From a checkpoint of a small transformer trained on Wikipedia.
Training: a variant of Adam for these matrices, 264M tokens, 5738 steps.
Each number is 50 + 10 x the weight over its row's rms, rounded and kept within 0 to 99. Layers, rows and columns count from 0. The size before them is the row's rms in percent of the matrix's.

# up: layer 2 MLP up, 512x192, rms 0.0878, rows 42-65, columns 96-191
# down: layer 2 MLP down (transposed), 512x192, rms 0.0809, rows 42-65, columns 96-191
# gate: layer 2 MLP gate, 512x192, rms 0.094, rows 43-66, columns 96-191
up42 101:63 50 59 59 41 53 40 50 54 52 46 41 59 57 40 46 51 54 41 41 53 44 27 67 41 47 56 52 42 56 51 40 58 36 48 18 45 51 51 51 65 45 43 55 46 52 53 38 41 47 56 39 72 42 20 49 51 56 42 46 41 49 43 45 56 40 57 52 52 53 50 57 38 64 54 39 46 25 59 45 49 48 55 53 57 54 52 47 41 76 41 41 43 63 46 54
down42 102:68 37 36 55 55 49 59 59 39 56 53 52 43 59 62 39 45 60 51 55 52 45 53 48 52 43 53 47 38 49 62 49 32 43 66 57 32 42 54 36 61 44 66 42 54 46 50 45 36 56 42 62 57 47 46 37 42 59 62 51 54 56 34 64 44 61 48 52 68 46 43 49 59 45 63 45 44 47 51 50 60 54 28 64 42 48 66 51 35 43 56 55 52 59 55 59
gate43 101:58 52 65 46 59 63 43 78 48 66 46 63 55 54 35 29 39 42 55 59 55 73 42 31 49 68 46 44 52 65 44 66 29 50 56 47 46 56 57 29 50 45 60 34 33 49 50 52 58 50 38 58 67 55 45 36 47 59 59 48 61 25 70 46 59 41 49 49 46 79 55 56 49 49 55 49 32 35 52 46 53 44 64 62 43 47 37 52 58 47 47 51 60 58 26 57
up43 107:51 78 61 46 54 50 42 52 42 58 42 50 60 58 54 53 54 57 40 79 54 45 38 52 56 57 55 41 41 48 58 63 46 58 44 42 57 68 47 61 55 47 44 40 44 56 51 32 27 53 49 65 60 48 71 45 69 30 57 51 65 48 43 68 51 36 61 45 54 44 46 50 54 59 41 56 56 54 55 52 67 55 47 50 36 64 50 42 42 66 40 40 55 51 51 51
down43 105:68 45 44 70 59 57 48 53 67 38 72 46 46 39 59 44 52 49 32 63 46 46 49 54 62 49 57 47 53 44 65 67 71 49 49 49 31 62 42 44 52 34 42 58 54 52 61 46 53 52 41 49 53 52 56 50 44 32 47 52 60 49 33 26 67 27 64 48 52 58 64 41 28 53 61 61 32 48 45 57 37 57 42 55 41 40 39 54 33 47 53 57 62 49 55 56
gate44 096:64 53 38 49 56 57 43 57 59 51 38 43 44 44 56 51 46 74 49 44 43 46 49 53 32 40 43 72 53 53 55 38 46 44 50 59 50 60 39 24 53 57 69 54 42 33 50 69 57 52 48 47 61 54 32 44 46 43 31 44 46 43 49 75 35 50 36 39 52 66 45 61 61 52 47 48 50 60 34 53 56 57 40 49 33 55 46 44 51 53 40 34 37 37 37 43
up44 099:49 52 59 54 33 44 56 65 49 60 65 33 43 56 36 53 48 37 45 50 48 63 66 48 61 43 79 43 61 60 40 43 56 59 45 40 60 56 34 59 57 68 45 48 70 63 41 28 43 53 50 55 59 27 62 43 38 62 36 58 31 44 52 47 48 42 57 44 44 58 60 64 56 49 56 23 41 33 52 45 35 41 51 52 49 44 49 41 43 56 69 63 56 55 35 39
down44 095:41 58 41 49 45 64 49 36 43 50 40 51 52 40 44 39 43 46 61 55 48 59 40 50 39 39 37 50 48 58 43 62 55 52 51 58 57 54 74 38 52 36 39 57 42 42 51 60 61 73 48 49 43 40 61 43 62 62 46 48 42 50 45 59 52 74 51 64 56 44 45 37 44 30 53 51 61 47 45 51 56 62 45 51 50 45 30 62 53 33 42 59 61 47 68 35
gate45 096:45 36 62 49 50 53 47 49 40 44 56 45 35 55 49 41 65 62 58 54 65 37 52 55 29 47 46 71 58 47 53 42 47 53 52 52 51 35 52 43 33 37 53 80 45 54 45 46 51 41 45 57 43 43 63 36 42 61 50 42 40 45 56 54 66 70 47 60 49 41 40 48 36 48 40 54 47 55 52 54 22 67 67 47 61 42 53 44 62 48 49 51 47 38 49 63
up45 098:49 61 61 58 59 49 54 51 47 51 54 47 38 50 58 39 52 53 53 42 55 48 53 52 51 62 38 33 58 68 28 20 42 41 45 56 49 61 51 68 41 66 43 41 47 38 44 55 38 58 43 57 39 35 41 48 50 46 54 61 34 36 63 51 50 49 33 49 43 40 44 53 54 58 53 49 42 63 65 18 54 44 54 49 55 48 52 50 47 45 65 45 51 43 54 31
down45 100:50 36 53 34 37 38 40 31 57 42 60 54 50 27 44 46 55 39 36 45 42 53 56 57 45 43 38 48 42 51 70 58 45 36 56 45 50 64 49 44 52 31 43 50 56 56 45 52 65 44 62 43 52 61 62 50 40 66 48 47 52 47 68 39 55 45 55 39 48 51 55 46 56 46 39 46 62 56 57 63 52 55 49 53 52 51 55 41 63 69 57 49 57 48 53 41
gate46 091:49 41 58 65 37 49 66 40 39 43 64 52 58 44 49 57 43 52 56 67 35 37 50 61 30 41 33 67 46 44 53 53 47 47 47 51 48 44 62 56 43 51 58 68 42 52 34 49 41 57 58 68 23 66 51 39 48 42 61 65 67 40 34 48 50 44 54 74 40 52 59 56 59 42 53 51 32 54 60 47 32 58 46 37 58 52 35 41 49 48 50 36 39 47 67 42
up46 090:57 60 54 54 60 54 54 48 41 49 58 57 59 39 60 59 67 52 57 38 47 40 61 47 46 43 44 48 63 33 39 58 39 52 53 60 53 53 48 39 53 57 69 51 44 53 57 50 56 58 50 57 54 64 64 68 43 34 56 57 50 49 31 49 40 60 59 34 54 48 41 35 53 40 46 44 48 44 49 56 42 43 30 51 35 57 46 52 36 39 33 51 63 43 46 32
down46 093:41 36 51 57 46 57 43 58 46 57 40 58 50 47 53 61 51 51 51 41 73 43 46 39 43 63 63 32 51 53 50 52 39 58 53 39 40 53 56 42 66 40 39 47 61 44 61 55 45 39 60 37 51 43 43 51 44 58 41 44 41 57 72 34 46 57 66 37 56 36 54 39 38 68 51 42 63 37 51 52 54 54 29 40 60 39 55 33 52 68 72 44 65 43 63 48
gate47 096:67 54 51 48 37 49 44 51 42 40 40 25 34 59 34 51 39 43 55 51 74 54 60 67 31 54 64 59 60 44 48 46 56 51 49 60 46 50 30 49 69 44 64 33 47 54 47 60 53 54 42 50 43 50 50 55 58 50 51 70 32 30 57 57 38 40 33 20 55 47 66 52 43 48 48 41 33 50 39 62 44 56 52 56 61 60 43 44 62 46 52 62 39 45 24 61
up47 103:57 52 53 59 44 44 53 66 46 44 41 40 48 72 59 62 42 50 51 57 64 40 50 59 40 49 46 61 52 59 32 40 56 47 38 41 48 34 49 67 51 49 59 60 50 45 44 50 60 56 54 42 70 45 41 46 58 49 59 51 40 39 44 45 63 58 40 29 60 48 56 40 58 55 62 73 49 59 52 55 41 59 53 41 55 64 37 54 62 51 42 40 32 61 57 68
down47 097:68 52 63 68 60 51 54 61 38 42 36 47 61 44 56 44 35 54 58 44 63 59 70 47 33 59 48 65 59 57 50 55 53 60 50 46 73 36 46 50 63 31 59 47 43 67 52 62 60 60 45 43 46 53 55 52 42 45 47 60 48 37 43 57 44 41 41 28 44 66 44 44 34 48 56 37 52 48 69 56 36 48 55 46 56 59 53 36 66 52 50 48 38 51 38 43
gate48 091:57 48 52 50 49 56 34 50 59 65 59 49 48 49 65 41 61 50 72 34 63 52 58 51 42 66 41 38 54 63 38 45 42 39 55 58 50 58 70 61 44 56 55 43 33 54 59 57 69 46 59 44 56 47 41 54 54 43 56 51 71 52 58 54 33 60 34 58 65 53 49 46 35 53 54 33 47 48 35 56 43 57 54 58 23 53 37 29 48 40 56 41 65 57 35 53
up48 096:51 57 50 38 70 44 41 48 52 49 33 43 36 48 45 52 31 43 63 40 54 51 49 50 46 56 54 53 42 45 52 65 58 63 58 46 37 45 46 39 30 57 45 47 41 51 65 57 52 51 51 54 61 63 54 62 57 60 63 62 41 45 53 39 44 56 44 37 44 54 52 49 38 49 58 44 40 69 43 64 50 55 60 82 60 40 25 42 43 44 51 63 58 49 44 50
down48 096:51 62 55 33 53 50 48 45 46 51 48 62 45 80 53 45 42 37 46 43 44 64 64 56 42 53 37 54 47 62 40 32 47 52 27 51 24 55 54 65 41 55 48 44 41 73 57 44 57 38 47 29 62 60 57 43 56 42 56 55 55 52 53 30 45 42 29 51 49 48 57 59 50 57 72 52 44 42 43 48 42 57 65 45 57 49 40 41 45 43 41 49 53 63 47 45
gate49 093:40 43 51 56 63 61 59 47 46 54 57 53 57 44 41 46 65 38 66 43 54 43 40 46 40 46 51 46 50 52 54 50 46 43 47 42 54 58 70 52 60 54 47 89 52 59 63 52 72 59 73 40 58 41 45 66 56 49 50 42 51 42 46 43 47 56 50 49 56 44 35 48 55 44 74 35 50 45 47 49 39 50 45 56 57 38 44 39 42 30 41 59 55 38 50 41
up49 091:43 41 63 47 44 56 52 51 34 65 38 57 45 53 62 51 67 55 32 36 51 45 60 49 64 44 62 49 49 61 53 44 53 42 60 45 45 63 51 36 60 34 57 45 54 54 38 72 55 46 48 53 36 45 48 33 45 52 50 61 50 47 32 50 36 55 47 42 56 55 56 46 45 50 58 43 38 61 48 42 34 78 50 40 59 56 36 33 49 34 60 50 50 62 39 56
down49 091:60 72 41 41 34 35 59 49 52 43 37 46 47 32 51 58 50 59 65 46 50 57 57 47 45 53 52 69 53 45 68 52 52 63 56 59 61 52 75 43 63 67 47 58 50 49 53 42 47 44 36 59 61 57 61 62 47 57 31 59 59 46 51 48 51 61 57 35 49 43 45 64 58 40 54 30 45 40 40 45 75 51 45 58 34 44 56 67 42 52 49 36 46 58 61 54
gate50 104:50 57 56 66 46 65 48 57 40 38 68 53 44 57 35 54 33 52 46 60 42 39 46 46 59 62 56 62 40 45 47 45 30 50 30 49 64 57 48 62 47 68 36 36 57 31 50 60 61 56 53 60 72 30 52 32 40 56 47 40 41 73 46 59 72 49 65 54 51 56 50 56 45 48 47 61 42 51 53 50 44 48 48 46 57 42 26 37 63 44 56 54 51 36 47 49
up50 097:23 54 50 42 47 52 50 41 46 45 44 44 53 43 61 46 47 11 41 48 55 39 47 52 39 40 58 62 54 43 61 48 42 45 36 49 57 58 56 56 70 48 39 40 60 47 32 43 31 49 38 44 49 33 57 58 46 58 38 54 81 63 48 56 49 51 55 47 52 52 51 51 46 60 65 58 40 55 57 58 61 54 56 42 62 46 53 51 38 71 63 57 38 54 38 53
down50 099:58 59 34 39 51 43 50 64 46 61 65 51 42 59 46 55 42 55 19 58 48 35 37 51 52 56 63 50 68 60 49 46 53 56 52 57 50 54 32 44 44 71 61 50 60 43 58 54 39 49 41 33 46 53 46 48 36 65 51 59 47 54 51 43 70 47 48 57 58 64 46 62 48 65 36 27 56 74 51 36 79 50 55 44 53 56 43 58 45 63 37 43 58 56 49 41
gate51 103:55 53 71 61 52 62 40 39 34 33 46 42 43 78 59 45 55 39 40 49 40 55 56 62 62 55 31 48 48 63 51 50 39 37 32 50 44 35 63 44 61 46 44 63 51 48 52 46 48 58 57 43 36 53 47 49 51 41 56 63 48 53 41 55 33 44 32 36 55 52 39 63 52 37 38 55 47 64 41 27 48 39 64 55 69 56 54 64 58 49 57 48 45 53 56 45
up51 102:47 39 33 45 30 55 61 47 63 50 55 56 66 37 56 40 42 33 40 49 32 45 48 20 41 53 54 43 57 50 65 42 33 49 60 36 43 65 51 45 50 64 50 38 41 52 59 39 50 43 60 45 53 48 52 59 49 42 47 46 46 51 62 47 52 47 51 67 38 53 49 41 55 49 49 39 48 53 62 58 51 42 46 35 36 41 44 28 52 58 58 43 64 65 35 50
down51 103:55 57 51 53 62 65 43 46 57 43 43 36 36 61 48 53 65 50 48 56 43 43 35 40 56 52 49 53 65 49 55 46 62 43 58 59 45 51 46 62 46 55 52 53 65 54 50 34 36 60 38 41 43 47 59 48 55 61 40 66 41 46 36 55 40 56 51 48 33 62 51 31 54 59 36 49 61 80 44 37 35 37 47 49 34 46 59 57 49 72 44 35 41 59 54 46
gate52 103:54 45 73 54 37 56 45 43 37 46 68 40 58 37 41 48 45 40 61 25 43 55 60 30 59 43 61 58 49 41 41 52 30 39 42 54 58 52 54 37 68 53 54 59 49 60 56 57 44 36 50 51 38 55 73 55 57 37 53 74 61 55 47 49 35 58 52 58 42 45 43 44 53 47 64 29 46 57 65 42 50 56 65 40 35 39 53 45 40 39 34 61 57 39 44 45
up52 100:59 41 51 50 50 49 54 67 54 67 56 44 52 54 43 33 57 37 72 71 55 39 48 55 51 47 30 42 68 55 47 74 50 48 54 52 53 35 51 59 41 37 53 42 39 53 50 65 47 63 41 39 55 43 56 47 55 54 54 51 43 40 54 53 42 51 45 66 51 54 44 36 41 60 45 56 49 36 43 54 47 41 53 59 56 54 48 38 62 45 31 62 74 52 47 56
down52 099:55 43 51 55 52 27 53 68 60 57 47 40 50 58 33 48 49 41 41 66 51 42 52 42 35 60 26 50 58 38 52 53 62 27 42 44 35 60 43 36 39 40 67 59 48 52 23 48 61 37 46 42 39 45 51 61 64 57 45 39 52 72 46 46 51 39 61 30 50 67 31 57 54 56 50 58 34 34 66 52 53 49 48 37 43 65 40 62 54 49 57 51 38 53 53 41
gate53 087:61 50 62 44 30 59 44 58 56 34 54 50 58 51 45 26 55 42 48 24 51 56 67 41 30 56 48 35 33 56 61 37 50 42 46 62 49 32 56 43 52 48 52 42 48 58 60 38 68 43 49 55 42 48 47 56 43 43 48 53 67 45 49 53 48 58 38 54 48 54 69 39 49 36 49 38 41 50 42 59 43 50 70 53 49 51 56 38 45 44 37 60 55 47 55 56
up53 097:53 57 50 44 63 44 47 38 53 50 68 32 36 42 67 53 45 24 35 55 40 61 41 52 45 51 52 56 54 41 47 57 62 45 49 59 42 44 48 46 56 35 56 50 53 48 60 30 41 47 52 48 54 46 51 39 40 54 49 38 46 40 33 48 65 41 64 66 40 29 44 65 61 56 39 42 48 39 42 40 52 55 24 41 58 55 46 46 50 64 72 61 56 45 63 38
down53 094:56 53 56 46 68 49 35 47 58 45 50 52 51 42 57 60 41 42 45 63 41 47 43 61 61 55 48 55 62 51 46 49 55 48 45 40 02 59 42 49 62 48 41 59 57 64 60 47 45 54 49 46 47 37 64 41 50 43 54 39 39 47 43 52 58 43 64 48 47 35 51 56 48 99 45 51 47 44 54 34 48 58 54 43 51 49 48 39 54 54 52 67 59 51 54 47
gate54 115:43 59 47 50 41 54 40 56 46 33 41 51 56 33 57 69 52 37 63 51 54 28 54 45 22 46 52 48 50 43 65 39 40 55 61 55 51 54 54 47 56 42 46 53 54 50 52 51 50 23 46 45 58 48 59 73 45 63 29 67 62 62 56 41 45 60 42 50 54 58 44 45 67 63 72 48 43 63 66 32 57 50 44 29 48 51 42 55 65 55 40 69 28 58 41 54
up54 113:45 80 59 45 43 46 70 60 65 72 45 50 52 52 38 51 54 48 45 51 62 47 34 51 47 26 58 58 62 56 49 50 58 49 50 43 44 61 34 56 47 37 65 43 45 41 58 55 48 53 44 53 58 57 62 28 54 46 58 45 60 36 54 46 72 40 46 60 43 43 65 63 50 45 49 53 57 71 24 50 56 50 56 45 41 54 56 37 58 52 58 50 60 47 47 48
down54 108:52 69 55 46 57 53 48 49 57 55 43 59 42 61 52 42 48 53 46 58 49 49 38 43 53 39 45 51 55 50 34 44 49 39 44 39 51 62 56 54 45 40 58 60 38 39 63 61 57 48 46 33 66 60 48 37 58 52 45 50 56 56 39 54 52 50 46 49 38 52 50 45 54 65 48 55 48 51 33 46 49 52 50 50 48 51 72 50 47 43 41 56 32 48 49 39
gate55 090:40 52 73 38 48 44 40 45 54 29 63 61 45 52 45 45 77 50 59 65 48 50 53 44 47 51 38 49 42 61 38 48 28 37 50 55 54 40 65 45 64 39 37 51 41 33 49 38 67 45 46 54 41 64 38 54 36 40 63 57 56 56 54 56 57 31 36 64 39 45 69 40 51 50 35 57 37 40 48 38 65 58 69 29 48 58 52 45 53 54 55 43 39 65 68 56
up55 096:62 82 49 43 50 40 46 51 51 49 43 44 57 36 54 63 54 47 46 54 51 62 49 45 35 47 62 44 51 63 45 43 58 54 56 41 44 58 41 50 52 43 31 35 67 42 51 53 43 49 33 59 48 62 51 47 57 56 49 52 55 41 43 30 55 48 45 35 45 38 41 48 44 34 52 23 36 51 32 56 42 81 63 60 65 38 52 26 49 37 49 49 54 68 53 39
down55 096:55 50 49 53 49 57 50 49 56 47 60 42 48 51 46 49 41 60 36 52 45 50 60 52 47 53 53 38 46 43 51 66 55 62 48 38 43 46 43 49 49 41 33 45 51 58 49 42 63 58 38 68 40 54 55 45 29 53 57 35 61 63 50 37 56 62 76 49 55 30 72 51 64 45 50 49 57 30 48 56 55 40 66 55 53 48 45 41 60 44 41 42 38 33 55 51
gate56 093:35 44 52 57 41 46 47 42 55 56 51 48 43 50 37 44 56 48 62 51 38 49 37 64 33 42 55 37 45 45 52 50 35 49 46 34 40 47 57 48 61 50 44 66 37 58 51 42 48 55 40 53 42 46 46 56 48 37 53 52 47 37 57 26 51 43 47 41 29 34 74 43 47 37 60 38 52 53 56 44 50 32 72 46 55 35 44 49 40 42 52 61 52 57 57 46
up56 096:31 67 38 40 44 42 33 54 41 49 54 48 64 52 51 52 50 47 56 57 46 54 36 43 35 26 52 68 58 47 48 44 53 35 56 45 48 57 49 47 51 38 29 40 41 57 50 57 51 46 54 47 52 51 46 27 50 59 44 50 52 37 57 50 40 37 39 47 41 53 38 57 53 56 44 46 54 59 46 55 60 41 48 31 39 40 40 59 63 56 47 49 67 78 53 63
down56 095:44 61 56 48 60 38 55 72 46 69 48 40 65 40 44 60 62 61 45 47 31 63 56 46 51 41 71 61 46 56 46 43 49 50 67 37 69 51 43 70 35 43 56 50 55 55 47 57 25 34 56 51 61 62 25 39 38 54 39 49 61 34 47 47 46 48 42 52 58 45 42 42 59 54 54 38 56 49 55 60 56 38 47 48 56 42 53 48 58 44 51 45 57 60 61 51
gate57 098:51 59 65 52 40 45 46 35 53 52 57 59 53 72 46 39 42 59 52 47 45 47 60 45 57 55 47 41 49 63 51 58 52 55 62 42 52 34 38 49 49 41 45 73 57 55 41 49 72 55 57 64 44 64 62 64 46 43 73 61 27 49 57 39 69 53 54 49 50 44 56 46 56 40 69 43 54 52 64 24 47 61 46 63 55 50 37 38 50 51 55 55 51 55 28 56
up57 101:39 46 46 47 43 33 53 45 46 64 71 51 32 59 55 33 60 42 44 49 55 44 47 52 64 48 54 35 57 56 65 56 30 59 56 51 50 51 44 42 32 44 52 65 53 47 45 59 46 42 53 69 31 56 59 43 39 72 57 54 46 36 50 55 61 49 54 47 52 53 61 51 61 44 34 57 61 42 73 43 65 70 43 55 63 41 56 24 45 65 61 46 49 27 57 53
down57 105:44 42 52 49 56 38 66 48 42 62 53 49 38 49 52 48 63 46 52 47 52 42 38 58 57 51 57 50 56 40 53 41 23 54 46 32 32 62 41 47 50 48 36 64 49 58 36 59 24 48 57 58 43 39 46 38 30 74 46 45 51 36 48 68 65 44 38 52 64 52 64 68 41 46 34 61 43 49 64 47 76 61 47 30 55 39 62 50 48 62 50 52 48 50 58 44
gate58 094:43 54 57 50 49 41 40 37 61 41 36 26 44 65 48 43 47 43 56 45 66 76 52 65 44 52 39 60 46 55 43 51 52 44 55 59 37 50 49 48 59 53 39 54 55 44 62 33 39 54 52 49 51 71 67 53 39 42 47 48 58 32 58 42 46 51 71 55 48 51 68 40 37 32 59 40 50 60 48 47 61 49 59 51 49 61 59 45 57 46 49 70 50 67 58 41
up58 094:47 71 55 42 50 44 50 49 64 46 50 34 52 64 57 57 54 48 34 29 38 44 56 47 47 56 55 67 66 54 57 28 38 49 43 38 50 47 50 69 67 30 44 48 57 59 64 51 41 61 74 49 53 30 64 28 66 52 34 44 53 71 44 49 60 52 43 43 48 34 40 44 53 52 46 52 66 53 56 50 42 53 48 47 57 59 53 60 48 59 54 45 42 44 51 43
down58 097:41 42 61 54 51 56 48 36 45 46 57 45 58 61 42 48 57 65 61 54 55 40 40 35 47 51 48 54 46 57 49 47 42 73 81 40 64 39 42 61 52 59 42 37 32 56 57 54 59 59 54 60 60 30 47 55 48 50 56 41 49 28 67 41 53 55 43 38 39 51 65 54 49 33 59 53 46 35 52 50 48 44 55 39 60 49 45 40 56 50 45 63 52 51 43 58
gate59 094:55 54 60 41 50 63 32 46 61 32 54 55 55 54 63 50 63 52 50 49 59 40 39 56 38 48 45 51 52 42 67 53 41 26 65 42 50 30 60 48 53 44 56 51 69 48 63 48 65 46 51 48 43 41 48 48 56 54 56 61 45 49 47 38 47 43 50 39 43 67 58 36 56 36 39 41 47 49 43 41 58 41 56 53 63 46 64 48 50 66 43 54 56 54 51 72
up59 101:35 44 57 38 56 46 46 45 49 70 47 65 50 55 36 34 53 55 50 58 41 57 60 36 43 46 45 57 50 55 51 50 60 65 56 57 45 61 38 45 59 48 32 34 41 55 46 73 49 50 47 73 56 55 53 47 56 56 54 61 48 49 53 59 26 53 67 49 61 50 65 48 45 60 62 48 50 71 49 56 47 59 45 53 63 61 50 43 37 49 46 60 65 63 46 58
down59 104:42 51 56 34 51 49 43 39 55 36 43 52 55 57 60 36 60 62 32 54 56 61 57 53 44 44 54 54 53 60 78 62 47 53 50 56 59 38 47 33 45 38 40 49 66 60 53 66 48 45 53 46 53 43 58 47 65 56 50 66 48 42 45 51 27 60 71 52 49 71 50 49 59 55 52 34 59 70 53 29 46 52 52 49 44 44 56 53 44 67 43 57 51 48 41 71
gate60 098:40 46 43 43 46 46 48 44 73 38 42 45 61 52 42 48 66 38 51 43 45 54 62 59 40 60 46 53 66 38 55 45 82 47 42 46 46 66 38 39 55 46 53 51 55 54 50 60 59 48 52 53 48 73 31 46 45 51 43 41 46 55 45 60 48 51 30 41 46 65 65 54 47 42 42 51 66 61 48 43 53 56 58 50 62 39 41 54 45 57 55 65 44 53 47 46
up60 097:49 40 57 35 59 68 50 40 58 49 39 53 57 66 48 45 46 45 45 34 51 43 44 71 47 60 65 42 48 41 61 35 32 62 32 48 40 61 58 60 53 41 29 42 57 42 55 49 46 54 48 42 31 60 47 34 45 53 47 52 57 51 53 60 29 33 61 57 50 37 63 59 71 42 45 49 44 43 45 50 54 52 51 37 55 45 55 39 28 54 64 41 48 51 59 49
down60 099:58 43 62 60 61 60 54 47 45 68 42 43 45 57 53 52 51 64 42 48 60 56 59 60 36 51 50 38 52 58 58 27 21 51 36 58 48 55 29 55 60 30 32 57 56 53 47 54 73 52 45 48 37 58 43 34 62 38 54 60 35 45 54 43 36 49 72 54 62 32 65 36 73 52 43 42 34 42 70 49 43 51 50 31 55 41 49 29 54 37 53 74 43 60 52 55
gate61 096:48 49 50 39 42 55 57 57 64 43 70 42 54 26 58 73 61 43 61 48 59 45 44 46 56 52 31 57 46 48 51 53 46 61 47 64 54 43 50 51 42 58 58 88 44 44 48 59 63 46 55 53 54 37 53 66 43 54 56 52 60 42 41 43 60 54 58 55 51 55 64 55 35 39 32 51 60 48 66 49 62 62 24 52 38 65 71 42 45 32 59 54 37 37 57 53
up61 101:62 46 28 58 54 75 57 56 52 53 58 56 55 39 33 51 49 39 58 46 47 59 51 39 60 71 44 42 39 44 31 73 51 54 41 54 63 41 47 70 62 31 58 58 45 44 49 61 54 31 44 55 38 25 51 76 45 41 55 54 62 35 40 43 47 43 58 60 39 42 66 50 31 52 43 45 44 65 43 46 61 32 39 62 51 45 71 45 43 50 50 52 34 43 60 69
down61 098:32 47 59 56 46 45 45 43 51 48 57 45 52 42 44 46 59 65 41 56 58 40 43 50 39 43 40 39 53 53 43 43 44 62 48 39 56 53 45 36 41 64 50 32 27 42 57 40 61 63 54 37 67 65 60 33 40 61 46 43 50 56 46 62 44 38 48 53 55 42 35 46 60 64 49 53 47 40 43 50 45 60 64 36 47 64 50 43 45 53 48 51 58 63 43 51
gate62 099:41 61 47 40 34 54 38 63 49 43 35 56 60 83 46 53 47 63 28 52 70 42 36 35 48 50 44 28 38 57 42 45 38 56 55 44 49 60 43 58 50 50 41 34 59 52 53 62 53 44 40 53 49 60 53 49 48 46 51 51 35 58 56 46 40 46 60 53 55 56 44 48 44 69 57 47 27 67 50 48 46 47 47 67 41 39 61 56 49 46 52 57 50 59 41 55
up62 097:42 50 46 42 29 58 41 75 46 48 51 63 59 52 26 38 75 67 39 61 61 47 46 57 61 60 54 64 45 54 31 54 52 54 52 56 49 55 52 54 60 70 64 46 73 46 50 41 47 48 42 40 61 53 48 61 55 42 53 35 52 40 53 42 50 44 36 56 54 61 50 44 49 55 58 48 58 45 49 56 51 59 47 78 57 51 54 60 57 42 64 47 50 57 64 62
down62 102:57 35 44 56 69 52 60 60 37 66 36 52 47 57 42 38 55 50 25 65 51 51 47 39 44 54 65 57 39 42 37 49 40 55 56 54 52 50 53 52 53 68 51 48 71 43 37 37 56 44 57 51 64 46 49 62 46 54 65 26 44 35 57 60 60 47 49 45 51 25 42 38 81 53 60 47 55 53 44 44 63 44 41 52 46 49 51 36 28 42 48 62 46 69 66 35
gate63 099:58 52 58 59 30 43 49 48 60 49 56 33 53 56 23 52 74 53 60 29 37 36 56 39 56 56 52 58 51 46 53 48 48 65 37 65 65 47 50 43 63 61 39 39 46 31 56 40 57 40 54 39 51 54 56 68 44 52 55 45 59 53 36 60 48 36 39 52 49 39 65 44 50 45 41 57 54 47 45 24 63 56 49 38 77 57 57 47 42 46 42 47 47 43 48 54
up63 096:56 51 50 54 51 52 52 62 53 35 54 38 51 33 39 45 62 49 51 43 58 58 46 59 43 50 59 45 52 44 43 55 55 56 44 57 52 55 50 54 50 56 50 48 55 52 91 52 51 57 50 57 44 42 46 49 47 43 58 61 40 69 50 31 48 49 60 47 54 32 45 46 38 30 63 24 41 52 52 57 71 76 51 56 58 51 48 50 58 34 44 61 57 50 52 48
down63 097:53 68 30 59 54 55 35 66 44 68 62 57 58 62 52 53 40 52 25 69 41 53 44 54 41 53 54 44 44 56 56 57 50 56 49 36 51 45 50 62 43 44 46 44 55 53 49 41 50 48 46 61 33 48 59 33 71 44 60 52 37 48 52 55 53 62 48 41 50 58 54 61 54 33 62 41 52 61 53 57 37 49 60 32 28 49 38 34 56 62 58 55 50 29 40 31
gate64 100:60 41 47 40 44 56 42 43 26 70 40 45 61 33 39 42 45 48 47 38 34 38 63 49 43 32 46 71 52 53 57 43 36 45 70 61 45 31 43 50 39 43 65 68 24 45 34 50 52 61 42 42 67 53 65 45 54 55 61 43 56 58 48 67 62 40 67 38 46 46 44 51 46 69 38 70 55 42 64 40 43 53 51 42 57 66 41 49 56 52 35 55 67 54 70 52
up64 099:51 44 49 48 57 53 42 54 61 36 45 46 38 63 45 42 55 55 39 59 74 44 51 55 44 42 44 33 55 43 54 41 67 60 53 47 48 52 51 51 57 80 31 53 58 68 38 55 65 29 43 51 33 67 43 52 55 34 37 58 43 58 46 50 32 53 43 34 40 48 50 61 51 47 56 62 26 59 38 63 33 51 49 53 45 53 56 40 42 59 72 49 41 55 41 49
down64 100:54 49 31 46 37 50 37 55 44 56 39 44 43 53 43 45 47 49 46 50 45 39 52 51 40 46 43 50 60 37 68 38 72 61 60 47 60 53 33 42 54 41 53 41 41 63 40 63 70 54 47 54 62 64 58 49 63 54 62 57 49 47 29 55 39 39 42 32 33 44 39 47 40 50 36 63 48 49 62 57 30 57 52 38 54 51 62 55 47 41 56 65 42 50 43 40
gate65 090:56 32 62 60 51 35 59 55 59 44 47 37 53 55 59 45 48 45 61 29 52 43 36 35 51 63 66 57 46 54 61 53 58 54 70 49 41 51 55 50 51 47 66 33 50 62 67 52 55 50 56 64 46 50 64 49 54 44 56 41 48 34 69 52 66 51 45 58 44 35 59 38 50 29 37 47 54 52 61 51 44 69 53 66 71 55 38 50 48 41 59 46 53 39 53 37
up65 094:62 42 39 51 47 59 44 41 42 35 48 61 43 58 54 52 56 68 42 49 37 54 53 48 40 51 49 63 57 42 38 41 72 55 56 53 54 48 42 38 35 59 57 58 48 46 61 55 58 59 51 48 66 58 33 52 52 46 63 33 40 43 31 59 61 51 45 50 36 49 45 65 47 67 45 64 56 46 50 61 44 52 47 59 65 57 45 39 55 47 85 36 61 45 56 60
down65 098:43 58 54 50 52 52 37 52 64 44 38 61 63 51 42 49 54 50 62 59 54 36 44 55 49 53 52 50 41 45 52 46 61 58 45 44 58 62 46 46 58 60 44 50 57 40 41 53 36 34 46 45 52 58 50 44 38 58 35 65 59 47 68 58 42 48 48 44 67 43 55 46 59 33 51 44 25 60 57 33 74 59 58 42 47 55 41 45 57 50 21 42 41 35 56 40
gate66 094:58 36 65 66 42 57 45 63 40 27 47 50 53 53 50 54 45 41 49 41 49 32 63 52 54 34 64 49 46 51 54 46 50 53 57 52 47 56 48 64 51 57 39 60 45 53 65 43 57 66 41 41 39 45 60 53 45 56 48 49 72 72 34 49 62 37 52 41 43 37 56 44 59 67 65 54 54 46 68 36 57 55 57 46 45 46 56 68 43 46 53 65 29 47 42 35